config = dict(
    n_layer=13,
    d_model=384,
    n_head=4,
    n_kv_head=4,
    head_dim=64,
    d_mlp=1536,
    vocab_size=8040,
    activation='gelu',
    norm='layernorm',
    norm_place='pre',
    norm_eps=1e-05,
    positions='learned',
    qk_norm=True,
    attn_scale=0.125,
    bias='none',
    tie_embeddings=True,
    parallel_block=True,
    init='normal',
    init_std_qkv=0.0211,
    init_std_o=0.00413,
    init_std_up=0.0211,
    init_std_down=0.00413,
    optimizer='soap_variant',
    lr=0.00359,
    beta1=0.95,
    beta2=0.95,
    weight_decay=0.037,
    lr_head=0.00528,
    grad_clip=1.0,
    warmup_steps=116,
    schedule='wsd',
    decay_fraction=0.567,
    decay_shape='linear',
    final_lr_fraction=0.0,
    batch_tokens=[131072, 262144, 524288],
    seq_len=768,
    doc_mask=True,
    train_tokens=1010000000,
    steps=3997,
    dataset='wikipedia_en',
)
Each number is 500 + 40 x the weight over its row's rms, rounded and kept within 0 to 999. Layers, rows and columns count from 0. Numbers have three digits each. The size before them is the row's rms in percent of the matrix's.

# layer 9 MLP up, 1536x384, rms 0.201, rows 219-252, columns 192-287
107:540472422511545428536571552552532462520458503595508504563496553542461489484498530453521496525409509552470501555502449519555497557481485474551497532451506510448576466545520500501486535443500499486509512527544514473479548500499539468547443450499488479557465463451451548528485523520543487527
099:557511500474593501502445510472502495465456510514533521458480524463520506516478541468565474471497474489524506475485531518520468535490523518483423571489470502534459527546522451469443482483454490529471491455470470406541457400506536507492528534518495505483497547502412496480519524492441504473
096:489500492542475451523472507475519467479449456433483452543528510537470460529482515455473568482526460457530494555526508531445535512520547480498471525531516450510510441475506426537485514462563516485540481565578525483456385463503514535562510563539514503522478487518447528558505446526515601560
093:515522533490522479566538434456464583535453556469581514505421470502495489516522482509475472448531547528520507479514497454525460580447461554504505529448506467498476497526535501435542537490549502459477480458466550499519513459440471484589457531539503497491486428488494476443536509526525563488
098:510490528490480448543489525484549438424550513574543539459565517527560497496507413528451498422504508503598460463479440548467404536522482519462442549531511536457525506475516447456461440485527467498520487538405529519479524485468534504533480501496482463476511530569418478537480549520513477459
113:492496470457517524510474448530530519494467484521501489464505541566405487530483487529457478588504533483489439516447533491445546543541425484512635493560561522487503477474516428531516541498433580550454508517546533523485452512478560462518534458522471529484477516455461490509474449504517511412
102:479474526540488444576465426462479556541481468452509529501526610540492466445516478454578445491534495502539445518452480480431459503551537497545470475503534440454485497496480456493543535583548453480522505575489505534477536455525513463537439490453528516490463438562482472475493537456450536543
101:481545532462485557473485520582602534550417539458435475455425531517457529497465392527539445534514555538505524499523491514514466558563434532556506491514510494443459584487467521417579467526489538550441513544432515467509432543568495523483463513534492503515457549538510477448514450480475505517
102:447522471495499602410549511483513544455461472454530466465415493466474493489489491497466513511558508506452526526524554572444463537443496523577525529485549499504468503476436522403472418565510503510487508504582522504450501481494487424520555499530520472465571491484513514556568469572485511575
094:602435515487454457456516548491457465523581476425483482452496514518543495507515487477480487472409464472501473531508492450530510532434572489560499498520382446530515499495540502411551453514532542479485493530524449536505466436494483539473487484554569458464465528537518433536524513495519412519
090:423493531453543529509430465554492438469480549566492563493495497560568451534485472497450560495539537516507478532564492489541462531566515531575490480542515504563474534480484428469457531478539513480524482487521508530549542448538543449526525515532521486516469500517583573490546469438527473535
099:494535431495539526454528431414552522480494394491504521516472503486459525486531552499433536424485512445536579522550526477514526551450475500403486528505489493430535523566524515456464511436565447480469462587478510590576493549526511493533529409558519524527499531499486516421447467476468542504
108:490495533472397404500478511538439486566444514559467427446440545518471496482490489424446470510489470562524513499580481456460508491469531449545569494543454581443536461534515434506562571481519508464448511556483437554514503436510513453523482511472534472493576549500465404512489500504478627517
099:539517580477481465501505532516522563458511476499463431562425525524458467398530476553492477522427546481519467516538439498545527586474496549456571555440500550453491499444487513504513600458494501517474480532471447457501585408504545441541532512485474482481551505442439496477557451544490516536
098:515493493512491409471490496561513517436417477481473474457525457525481504518432515475512450571513473500469464477493462664606430513480525499435514499504457547461458492430495481534528518493559527468530531533507499474518494490494554524509496518562514476449512534478494451531545494492438500458
105:521461549455497493468564476534498481530454501462527516510484506487480483526584501516486500535518478437497487560461538503519446448464503505527462448489490454568459461477501500439530457544464447571518525506533473492526476483553512468436478453526491461510519497505495529451525463528454453554
091:472429475499482502416546470567459491545524552478414509431490494565508483487535394512506559459521592482524491464607457451492499546497483490489449538501476460520487445518464505566496534427522487487511538557443496463492550470427557481505552497542501479520512478485533577466470466564497500547
102:491529477569503526548486442515511430586465493560469461529497479460445510555484477469510513490529483501564563549452462556464452521501535530419479530535540544498453546569541512507459466448576500421498529493559503428502492522515489530554413470527463458557485524542485445459442492528485505528
098:484509443503479507523498559468515446476442461486477512526481524572609462543539504548431438549512454561472496494457601441513521511436553469560516564377484436533506515475495462546436582518503528492533469504515473457513494486512525545474457535568499544504436514510488483529517471499448561572
095:430537498475488497500586421567496528554520509479551495514516516531474536491592593519500505496602543508537544591543492490538544460525527505582490535521527525488532492513529480546505503493514557628454524572529508471539497434443521460462501530482462458508526506539552422504511532438490517516
094:591581477535543528485483541531496501488453537476523592452543496486514549491475543558571494556463534517462444445535448454488426524509482448443494503478552543459486471537545507495531412500583500441491520503447580477515472444462497484505479451467499581493459563502485565457486557544492540454
097:485542547501501412468415501532469603530479422476503517499510499460498504524533557535510469507426535444503505478464485514534431491501590499485555484489502414505526481554560549428553496470597541542556531442523538449545534607436488475521537480534510559475556526460422515463496491502553490497
103:504503510502514556536534491561528436497523531481489463433481475498516499495480487554479498482491527467528463483419448561558466528543535453543471495460543503471572493529471499491481501544518495509493511487442465516584479408510520499478526505477466487520522547467527527464561568510488502448
098:544580550486543496541481504559479542557471499451499493459450486456519470577562495531524492481468528503475474508531559431533456504453535507480497485427562470490555461514549410568444470603556467513503528514531454552556531509528552481538587542544511549456435495478465604469501543505527452492
107:488472581549522425469467504436522490504508549518578575562517531524507536456490446535494467518477523542520373542467526495447602551491416516541519518493476499526492474529435494477520485476420441566494519462501443523563502526444484480456557567531465482463476486506488505442402503532484463547
105:502585538559510458453465479474528475521506439512484511510498473512429515461550506435534540470569507519434534503433487472491551551544490513416484470515472443482548426494531521553546496580564539517528532496497551512521466512501521486567447449529434533446411563444491477552506485515517482474
107:507512474524503510409485535484512416560485475453456492480555466470470490489456453474513493504417489529480464512498533544512427437524559521504473490474485507444481534512595398529440478525536459499565578470587541470551458444523542499487464533525486536534477425575455542544514539444453426513
100:517477522529482518487475557468456439518469503511500563427534569478520475495555451492574523545435562511547553509431525559542512503527550486496464530545473568490530443485486465521481543479512487443544519544538503526448560495466577500516510497529495559479462461488517460477500536461492557484
097:510432519494486431461552456455514485479498465473494492448472416498517473504562482479521449466524496509451576449532484551468478529481504491498532489495487505441555473388471500426516455513540475520416542550545530479500531451527502451435516533460520539492501520614526501501511513511503521494
107:428524486588469521515581513488484443508531503418489482515479541509497495557534535414518464522497442503472423551562504554429512460515474494468509502484472477539494535487411530510518441517495506507516477501467560520521415525504504498428508439523515491616496504473489530479499454532467455505
101:482495489464541488485475507501470487469495559504450518465486519543465477467572474482537506541423498582477489503530452437482458532507579523535539545491467575515458434537511492492430467514394422530462465495508481549511447509579501455419515520495558479489434490467543493588527539510490549502
092:448468532464446451450520493441473514545487511475545502487516468523461528522508518504582498455545614475469496485537514475493503499471500480468521450517590470473495510508512468478491495500516464477564467507511537471532503510514509489509482498472512549567437474438494492479507570533543484515
095:474472508514484502533505525617498501530510523434540523480476448516453529516496500481531572473525549561485437503535502528506518526499499500437479430414515513417508512469446502517517460515493566454535547403534564506463541468581585562543433508463508471490428498513504565543498468465495534516
113:456491524552425489506484448458505498488564453548580514467548486495558488529509519488518458503501492502520468495504428435544563536504428518557483498411513478464530512460444512427518487465445520547542542472475498526485483492534500453498481553574494516429582511485497484459531445544542462546
# layer 9 MLP down (transposed), 1536x384, rms 0.203, rows 219-252, columns 192-287
114:511570549594524406526409537503485442489456445471500437553497459434467504462520522444522526530488497523496495611500501530475511462619484465527481485473517426546493531487507540453536395518446442495523470570565499517544490519516466530491525471500518482465517529498541510410476493526491518541
093:488543503448486513511540528557474480461580499441521568487476525494473501470482523496509544393541503455507508470482500495560501501501427414501517526517508561559449591434410510535508470494493502449548499517547528509427533415459474536533487466496544526529435505421472508534438428513529545541
096:506499590454530439495524519525557438459420438451526507469527546579574550520570502528562592521503456470507560474511424550440481494535442504440482396520472497508520442540484510525462476533478572491441468500547522466501509430516428485486481484484488511488490548612521522545488468554557488522
093:550491526446479511511540494476511467444464439506521469495488502513502418539490488496504448549503523459524538472607467523530505462507454538508500468558427446511482511545488450436494477587483543518493438472517507567494453551534511530518470492557509515539556523531457501509458526487539486417
102:536511498476509463514549555417453511517469330498421469488433509533481572540474510496444461534463492532499497525429521546471542456534483495525498501448525503488542497498497548504507495477531522555477543469490414514466510442523457585490520462440496465515476486519544472514486451489516515570
110:541490457483449458530462518485530516472535484463457469511583517478485491534466460482479492481512513469454505495529525459520509520515434531486526551500479508528489492470523515495468499419475505527490443504527557560473502492563515482491508494596476463448530505449530494563412431548588470494
099:497500543491497493436374503543483483527507471516438455399455448512569483502504500497554558492524503533588579477479477429478513500508533486470459572496528520500502464514550510478481513426488536383461486507516528492437558526505471574503527438573493464463495526488571474474506498450496507496
099:439469522479499515567554507511441468538481357527484469576465438506506512469458492491504473464557531504456496553496532563467520462496504445518482502506441458529546493484502484499483518472545509477515507536505479519517489459527513556543508537472464503487551509553549522473470524496434568500
106:447436500551512502476571505541491592574521476519486480530501466492506461383515490507402486504556455623458504539529477497455487498505431409494461493492486537468454522510466502542415483443473491529507513460442544533560540506504516546520464593469487431500449569541472526545500526560555530397
084:460510513442545542534458448499480545555448506551531512443441460494439395491544520500528484501551551497499477487434538541475519458526487508528431488474529535569528435541531514546563481552498486427479462451500499490478511466521505554512459462503508477493497466489550535452483443497461495531
091:493510500523572468522518469490503514581543523463523473424529535555484516495481505548634535477545474531492429524502516547483576494455467507526529485457508491492575430507524500512492469553464524447509543501576446438484507453409476511485518441435467389463510533495498481472515476489476524478
099:510550555521524485517517522476507536544464480526518454508509465543542472504466484532548530437499583521562602490506488495569525460483538480542467495523493537410508506526535474461561439494438472509536481478428442439480526464495472479514544474522455481472380472532511562432481535499492515479
103:475499516517508505432526450543540503497519524548460486455431533515507508512432465469512602479410463529458466519540514441513495467445444535489554511512435510460432498480460508611464466518462432526450489468535557468537453544517520460560403503401510547544431510470554463485497487585539472497
099:472584434507507551497567494473577525523487495422514511557509528531511466404557494581462504408474520506539455505500548496522526544491520468539540461488570550552492436488552478500441539509511413424476465518446529498508443468494489502548486451599475510473498516474459516534503532560462511461
103:456480411484493497508510479538466430495488525476478549483472499449487490502507540552460510516473474521543519469447460471504433405580539512499548539499404418453507552469480511574499469546512498574512500496453440485496484467499485537461456469484459553526524517525533472475614471454500519533
106:495517557528491495451529489475474454436533539511511463564484510436501512482502400561531558584484552560531505477495529466481428511535492507541540474464545494547539467424502535590517499510593471534531563525506563467518476449470525468534511520493487471516504445460483488503488517410540484489
085:533490460438457481517529512459532453534439468465515519538556506491478460501566497479447500418473489452563503525524498538521487519509543596429507477489580467514582422516527469480415474492540492457462509522452452495508464501517465463510542503507597441466473416507476450413453511431449486490
104:458509513512498450552493478432540551507551491517460492569538427413528465490391509508514486503506469550525518409516561538473499475552530529534514541454449582498430496469458540546542495510447528531500515540470488538520498490536496488539489548529475463511487439525526587462466465554435476521
098:485474475498577555507473465540540514490471603512533528476486544517437387466544517564408480476507491518443537423540467423518510562445477592468484459468546536467439541488538480485561457554472505507496480469509453464535539536526462456522478502490524482531467524495552457488481499490557452492
084:500482519475518490515435474505462480511531541483467457533474452486476435450444489502516588529462465566525568512498465487506458423476522496452506462507463485534503525564447501505510453443522531474447484452450572481395521492500517522575565447475503529458476482517494516474503490513425501488
094:588447455538521468597502485443483530512507436479439538514486453485584548474522499509487543501577486515452563521459519528477538502459419510516433457447427483500532536597463530573470531438534472538461452519452440536516543524553487449481504500526440487454460518526443483430471455505515567536
094:520524500514505502483594420518528461501508476486482470511513488508495504484442531481583544516504401480590448482500480498526537463420502513551547493460518563471458481520483524482538527468453510520461452566507482527461488440465527491510421497507493554519527475476505493513584501492509444544
104:543582456480497470450453466488454475508549464478548471547460506514433483456498494486505581527438548516533562504460471466499512518505502525481466483555522460518502559437492516538557522486506477553484456477468513516464494482434538478412396508518528494405521433541560482544468504450484458446
105:553495504505462475433580495556450479534500416451513505509508452511512480487448531499486462554510466490515554531500512566480530527486504518444421420460510440484558467461506601538513592505518435494418471489417458522409446454530520492503488525510503461518447537452430458484452517520557437569
113:483513483460467413491433494437426515454470476519437442540541491508526496434503557406503528483466477536498542464539551533402531492465565536468458530527517533505541496506493414529532510482420486470510501490549424458513466506482440513492569522418451502506507536496587522492450513457474583530
097:442482416503591584567507450503550504475441565530513494487491529554459477538562564510531495493499453454459461491501470498423519578480480544474502530461515482527510479508515547435542509396546432571511462477422502459561482491443425518506460536505453530509567499537574507509482524483460477446
111:506446538468531487492568486498537569425552419469457544569530490486493498503521496537509418501558477471497480512497474504502409522443451463432502451546424542546508530522530463492516389521479443459496544547523488574492513480456504479450429442431487477496550554440441403470488428546511582454
101:515462479483494451451544477497477498567539544547493502434542500467509439471546451443549510556526516582580437554504552525472589502481538508496473539515515607521497464467488497505516514549567551467458487466565554451528467473465500531525519511551571531507455457503428450507428550446445509481
097:482481534524506492491434520485544475442494479485463487495496545464472490520457518490481490529515514556580477549496465501510480526476535487482531477452508495487442494570508467428481527536501472496480482484471485466535489538545488447497489494499496484471490525505485442519493472553492501449
110:544499550452525501462563459499506522521591413452519559514436568594429492509488540534466447485452455516481490479518561471545508496438522493472484529489500497549537508547490568514509476504518514410554516448468530504438484438483516434432459524471504535554500479441477528499454479520472539510
085:494481497470486557521444436512512537503545625498563519494580411504487497519489491478441536501575517565482459552578527483556524508538533513484511503429480552546425540546471446559451544512497473451437500450504442533486471534517493526487519533467520604479550486563489491512508549549503449529
094:462494496470502551515519458460557482476540462481518476496426438502537509435582416584485466517415424478540522495509475533508526416532484531506464533464504555490429548494484454511483544504458478480481462470563426499533541481510464503542471522562503514434463503484473467421489495536495424572
090:483461488538476512452557447491548433600513493480573435473471546469552550498582506508550500545511541514482520434463534495482489474590445519479451504508472517494488485466544481473557521498504464511521506523499484486570470418441560388486508501601513481475489516524476533499522572468439561472
127:504503560416533431477479514469502484507460442500469510515473529555453464493480540516451430480464491500493532560506535409452478523550443475429538499473444439537456475506497503500500479411467491459537434471517483526445499531515492442562497504465559500465507531552530514443502533503446576511